Weights of a small transformer language model: width 448.
Each number is 128 + 32 x the weight over its row's rms, rounded and kept within 0 to 255. Layers, rows and columns count from 0. Numbers have three digits each. The size before them is the row's rms in percent of the matrix's.

# layer 4 MLP down (transposed), 1216x448, rms 0.0409, rows 611-630, columns 224-335
103:139172130191130156118115008095115134134130109124179166123143219114086141124117139101090115095144144132170101147108167089152063127097125112123159172104158117130103137153171174179083170097138080082131121138118132109172158117099184118084126145153143086130136156115120110188071107139082085067112054124106122174140149096118094128141151147156
097:132071131151099147150079180094130138124119114117088047093068149093151147120073106173129084118129134133215177103182103110152144139125143143154190137122134105125131131133086180101157097053130073116146101141142079083181112126155150161158080185109094113109134142194118149143090134118096146130142115116116133181078083077089092119181133128134
105:094148109135157092107119148131106101063124149104107063134099136098163132132149150114116188093098091117192093129153134127098103174128104084100141208152108119210122176128098163083163170180199125111067124176078079140129119120138103145113133126131135177135103117141134101110145084074181106151107091137105114095198103141136105092048102129147
104:141129125159167122112137052150121122143128167139090138087134126123128133141188171113189092133160146134068113122177110157098157162169096174128172149110139151166105098127124134109144142114111113114188121082141111142146153153081056209141201081126157103143096079144071142148158144153190178142144154060173075062104104177070143117117112121103
099:139096130113112111135131086148122136137115123126132172126119176074129161181181119095100111111131098120141136114185082140136135145126130109134097159127175137177191190189121133116128091121106108197157125097130153188157090136151154120126119215152085164115099101131110100121122157089109134147139161107168085118107071174147103109199164100131
096:112118144118094118090172156111130082144144174107133123153142151113178091125146081119173152151118123107114147080126140096176135168123095132099108129072105115105127099136119117154121104140150121170124097123112136153127039106132142148153090086113160115133151104149137133109088133158138158165168103099112146143149125093131114086148147143032
094:132153129179130090147165148109080131073170085140137165118087142122120149160107122098068159119146128174161170128153165128088184053140133148123115054104076154094129102133090118103148188153115188138122149135124130175097101139158120124117081167175140171078184132116132146113133129167110158115108118169124179137054112150134135130108090139074
103:189097173107109162180174148167140156134102138179087134130114117097106091043112151111111111138122118073105146090066150145143130128150144137095153138101114133121182143110195195100164097121145118097099110088118153149148137098127101092168159101159083100113102069084124184094173136156090138149155143138105152133127089123209173114126092117197
100:061161173200116111110165131105113119134133116127137169097198106151065155102180120108119095108105169096118128106142063124130160168135057132113138119169110107160162137172109148130173104081124137104119118066120113155140113133114109167136101163156137101109146115135145119132108097109114152148073137160169141135117134099110127155142128110122
103:173095102119131046129127129131082137094164120151169116132152171158111180144030115076118063185054132075120131145065142146152139166141132123092153187126141162089154212168095116128125111126101083186170101130092172108056121147101140129058121168130117096139053141224120174127115154132133102142131137145118151135174173134100102087125109120129
099:086174028130132102082159169210129136137135147094187105136114100156148149132146116131088144130102135080192090086175133165080072149124063119117129100158136153127156130087175139167141132074118117170159151086106109137182147145109144096125153102105130240116148115107104092118107132123100121118143122098175128114152137107170122129108164117117
105:156097143100160092091184114112177136164189042134123108180110169106095163108122135163133148077059083114118095132183124150180184186169137170079085114102080102138147118120091088171127117173073163164162159118147085142143129157139177113142125115158168141061127124119116114129132128146141145055137137095123118172217137181147138131129146103099
099:178060125170140144109143226141129142087112165144141171150093158135134139134141169087128094095113083069143129141119108058095178095086109147137137150100137150107109059126084099135025099125081167041094142094154145198131134179113079135103105158088128142075174080140107169123146116065157103158107151073105073122077129177131166143098165151162
101:132078147124171108044125149158124163125143132165124108109119156059147149158096099138112169138090118196205152124148131128130124122089109142124105156116138092083162118111138125083073192132114113151127105078150121096077113156160101106138116094130115117143171080112108138107058156110143173173082155129136144094213107113120100187140173130083
095:156114144098188080106121109156169076158117134104120117128173112113143088092105120124170161127177135131054156112110164100093133107142173114129109082156178114119139155092111123151120165181125146160205117128131174160139099196128102134095080121115140132066091181192116120174141162095121165112154150115131117154156183133107167169098100109163
101:098131116122074115185151110133129073161132130140134145134141091103112119148151151147088121131101156150132116152000167165156132131153160130137153136087210044115090094094112129155171134156120144085142092137116187098145149101118172107123130114134154122117153157110141079079148149111107120113107117139135138073138101125182126140136129119114
101:102170160175140162133079162113110100116116166188180123141074191169150099105077109103158137088166117093127094110000114092145066145097151138156107107130044190111133144115141170132094136144130096128098103115157136134159127206131123166135143125101072118177152129129189108157148176106132172115165162158151185141139149165139161122098097129146
100:111118114152131158125154126115089157129131106134153144167140101149149134114207125113109186122079163124064177131192120128151123120105147140109126165145078092183192139112197140177099121091056111151124197149144113110117172185116196180082085174173082115154119093168139164109180118148147110091119093117121145103211121085187145122083153164149
102:177123134046068094127104105122130127144154104130165156127138128148122117156152116133124160158149071130117129094241101121107168131135164179147130129136110090113133181102122113117079144100178133099157081153084125160137133141107114105110115072100195125113080162139148112072148152157125168105095127116103129097143099082102173043129122143150
105:117150117119102128085122118124192139111152135090130153109128115139138075191134192117157140174110091143202128119170153132130129144100121115127144102121110106171089172098165130122096122120116140147135121179150123115071117156093159110140162128103151136116169078150071110139063114153160066127166140128131074096155137111120130083160115141104
# layer 4 MLP gate, 1216x448, rms 0.0692, rows 612-630, columns 224-335
099:182135091125133162158150150125119125125182170128123194143155107133193104120127149155182106146134172160127109159061051152116152151160156137151194138090121093143126216110180120129171140196140153095155137083123149103089109135099170146159084152138121129093121123129119144097139093072107149153119062140132093100139159073098150168087170147090
102:158140127143093119119156128074106108147081150150168151111061116171140138092131122090043094175119103044104085105115051118113111097157127151094159132136099088158173134112125152111136162106095169103110048132080108135127101075134086143148135121177110091118119145172155131135015114144171144191112134102145124098173119089073129177089112124114
103:110146100105175117130151109126048161137152117176142059129156108092128076094124144082202156085123038189143102163136163113111161173098136140170158137143158140150076132152058180101161082113091140104147165116131147198159117108118132172130096110144109183118156100064118128159085131138106111154140116146144126145100115142098130129107147172120
101:196097099132059139114092157119150128113098131148178100172151097124101130137083077152173100196121126162103103099091190151123171170126144124119165117090126134141104154104118107138105158111139085133199157140141143106147127047134132145126139097113081111159174166096092111142128125133192151134210121153123112137105084171126093128171147104121
096:119117149140124164110161115072137128149183150107171156169153077163099115133112083115168165127082148106128181181160144133172114140130160135142154124128067152146141160174191121159153156181134140108147135114179094174114138168115127174158122067090154122141123115126115121144114096105141136134106118152167104098158098159179118160108121180110
096:085107119135167115177074053146155076081136117121207115155124124101158084079090107128132137073156077143138109134098180118170096156119084147135122091143158188082125116160086070109123132125103136139187185159111124093110142106109096149159142138108113116144125085166152131069148116085130141147141145188113121130096161052155108143143168167126
099:127107125104162124090122129107098149141168159139208088102120125132103150091146117095106122138091100115114143092092109114094151095116156102157135140113133138157124097145139236076111119100148107163096133092072101127136099113171134119139154070117133130139104141117118100186150155101155149106148141195107060076114095188095132110109128119105
103:138121097111144207136119150115183131140095148111058079099159079161121134119059109136102105133129183153179139107147198172138116156201080123110161143100102145174128134193056169111082084132072081099201166114100085123147119142137114175093127095137125153151169164141139119163104144131076101129131122098140143139108141119100149122072161115146
100:154148182167173168139084091142091097167079226095035040157104129138129133135120157078096068113110147123103163098114173133090152167104099167133136123167138060083139112128098090118147123174135108059161080129140144128119103098147155097120171150099136172077097098139141160141046113169096144137068114115117163212161120108094190112141124166107
101:101139144094093104143088123114101131116134147133126125169108144118143143123184123156105127175094142150134126173132131161209130112146155064107159112153229178093191111125141186087115127199174115145166136114129121113136105159129148138095121106183090107128120127117147127161105157098237131182142126079184139128143047113153100191128117098102
102:120131152072093113101074150146154173086105166083106156123119094190119156106113104120120142098131189170142098141097128150183114110104165093114148112165077136153130127152106169121120089090119176196103118133148092094125179128130098125125105087120128123109170115129147167150074076101119051133171079160172087097075134162135187090166089137130
103:170092119092149070156113153139114095124159207115133117123163156123158137201136172103171119143134122143124135090107125184191085145112095074148137116099146129169069144114055097078170118164078153109162107128082097145136145115184122157097056162117123161132122141135136127119127134158105154123121134153072111104119112138134088069147176125101
101:174150067112093129135145118117101135137154086145113160196146034132119129072134124136136135153155121070125176121101127108098079096112154103093180125100134140083139219112103131107143148101125188102123140156141134110197127084137139160203165125157102115117085129120117112173105193098097098125113165157213064114025084066109158191131125089100
092:133102122097185142129051079142084140106180087098151173194158157098150112143190158128082113137097132132169165103094118159138130146137150167182154055085133113149117126125123075087094096058119128091142159106116163055122084170143133110162068086106105076131155134153093106115079156149118100132153086219121064079128042134098090095170189167184
099:087140161141071091094159132097149143155101184130160131129091208153077186052120136213116141083137107115184123139130162100104152103106146156098128185122121115118158043130090139114122111110146143101118095120141150124019177116128150108112168124113170117093147101097093132097074115122136093132153170189123106072142143118163184156126120131132
099:149084171133142123136124118182107139126153136105146089092122112121115169154125085143098113125087136109159114083108095143198155166054167092171111170115096135218108184189134122196122104111094103149139146099160152112131165157070045099134102129109098118079113188152084107133143138083160131161106088185204077101168126101070128145093127135108
097:090116135168083136128088147121120130140144141058132082163101109171130155181089200116128102167135131077119200120110120146150182077144162097105137130124116154110117156123184135114136110128156138163199148081168152130151162132171152089043115161033175108150164122094130101136130104100143196087118159158203122106165124122111101170156186155157
098:127115068147178113119186168097160124185116158169118192111114164172148168168069100145067137115134170155123154079159145090171118181113098105110117173185137114093089166087093064148129154119074142114149132134148142112166147093070160180149111088113095071213151126114151103183116143110121065148125177148153094137125093113131109116140075115145
100:157137119109123098120063144118077082115128157118086074090111082074140112130049096134119106107092120056076172133144105135077114137093150130126106149099197128158182132158165184055144124102124126112141108103114152161134116052106153099153117154105081119100111117139122112115065145126125131198163084102141046113139173151138150154112116115140
# layer 4 MLP up, 1216x448, rms 0.075, rows 612-630, columns 224-335
100:103124104186197112129099134138123125138128107126123122143082110111119159079146104138127161122090118118119106126096134128007120157198146160145108151136134147140182125137123105141119125170110129181084166124133144121106097173146129140075140175200116179139150102132124157137138097111135085147167131149138103183135162082125214126170181102081
103:137111108129189109096171125125131127215102122120141141095105129111109097089116159116130125151083061063141153164142133079195145165168184122130185058138187126120123173121154085195089142146113144162142088078209107099129089191120087126140058171164155207105164162129174063114136106126184158105146114214133163115121145123092097103211122140122
104:141111123161113133067133125166122063111104142147116168115160101048131161121120126189132118155151069103118159144096145167094100121123142164163152157106141133105183054075162139093112082148130151170155094137128130133112146149195101112120119155108083104177145103100078109153119137086140149095029178113165101130087179164145128182136129156109
100:131113110128110157091154133124144178075134146142168140085135095160150195153103137154117127176119158123173081162125121137114124166080088130115138129107146147157094085155075097149169096100077154108120157154161118084180162167172141167118169155155127148105084118100174147175083134101183121095050180139133114165114081117133111085114135115119
101:118179104135134144121129189105106134110167180131118099151178148124145119066122153110112105128138072024135139095154125140106125110184135163097127086141073142139180113163143176188094112104117125162126113133126108099118092147145122121138105148127129133127149133156157158113100102139076116129104138135157083086129134166087133188168138162090
094:162141160136125157068138148101101182105122132126120139178115165147169133119153121095120116089175101105109145129144148096148160146091115118096163150149161155183103199170125149161067173144103096113168111161122171096125120098133147089141083161151091204160160141069156063119163113186093148207127101070118167155132168167142141128112155098151
102:180100103124045101134116121099083143145138117149125190132147126103148121087119158125174196105103104160156091136108165171091116063140116135176127070063098130068075147150155132194156117122106116102175113102101144103104055108146164125120155123163082117118094153086130165113079159183149158094184101170163147116128120132110160145204101114188
099:148129190100176132076127125123102062233117163171130115150112123156082130057062143113137067112128109134125124128148085156106147161135141175127082157172094183109106089147109068120123153167093132140165118117105124112099157156137138128117204093131132116098136079124134110118141100095173146129093128162085184102122144101111154131186110095118
099:150066132162112174121098096118080146089064106072148050096088097120148092106111130147058188143109132104078103102100125113115172125102075038085098131088127129116168129109119144160166163104155076117083106127137161159100106174107073106138095161130107197127101143136149166132117168096090145153154118172143153159094102102120113115130098135193
103:125206108119178084125096124081144096084093106130089136055131131190119090142146108097116094070118135087142156122102066148194181175146135125144153129144104103151060149125116099145083102140118119163128121111089111117091170100115139076154086138108139129083105091133101127160093133075159131075088164079139100086153133071161187125160164145116
105:112182087102167176121164150166220154141108160143115130154175127148132174116160115139111065128106147104135117121123133163131156060145130137098143147133132101160078122168112120048131105150072131072147157107170093137151130115106118153188190118154137105064120199136146150148173105131131135128141138067148128103106154145125112183105110145123
103:178154140101096094098144120133119098104155134123120134132152119165079173118112113168170088143135141130103145146169109105116135185160123172076128060129130140123039141115154176165163106097092140158126150103071145108157092131171081127154088108143106137149077123166186169162175160147159159145143140111145116136136137166166158150138149087131
101:163123133160162186121138102155084133154151096183130128085160059145105117138139091174136141142111128136132117097111090083148143090141112103145133156101140076113144169139064152077103155194145142108097109093103203116090092023134176100096077123161108106182171154108098092105142101149104168115115097139127111179153181133151158202117100028135
093:175156116210130179148155189140077130144155094114199123170158100136121177099088133130122071146128155145121084155133160124123072189122166163114133142121139155150132165097155167172097146110162107133167160134130103106207143116086138043174162132117098133163153105100110151082170174093125061152055113126124156091155165091184152128181182095132
099:125105162132134148143098043131151130110180197101105166098137173097174137114111100139096077097158115126158129116119154112139113138168119102155111080099143145125201149118106120106138139083140118153094185130178121105159184134139153125136117185105140129133139130142148105068147117170118140172134146131093126144134138163090167166108124156179
098:170123106157150202057064162109163148073136142154099132091129104143116145110153170128079094108148198075130114176142136134168113151123178075124156127183144057142142166086119094104157089163131115118085155130135154177096137127108134091120171130150131146059099116156171174172122104118199131125129138086111174091115146109159163081174142133169
099:120120145170091109161142076166108070108181157110173097144139173127121138125077065136111103137104122112129219168151168139136183174108141114117142128123104094128187104121129119112113102109142144098172179092207136186145124091145099109084111101160120120138117113103146153141099096124179144141163176145167135102122081131123149150113134130187
098:201107087111154120170138098150143130121111062105122098151153168075131121130091111136144124125121085148139106110136133095140093164155148187109117102141156123155174123100144138209142115131158146121144073156111136121098175099170182166167070116125165141145115154130187163076118147134086156133093134136098148088155171171078116095140090133080
104:105136137162089102100121138186108130135191161077118179148133165100135109152116179106166113111142105135200136030114130120111161122116104131112095131034114150139133141118153100117184112120148131085079098137117170142128115115142127103137141128145160150146113130094101079117058131221124133159161212118172124069083109067107139102153165180092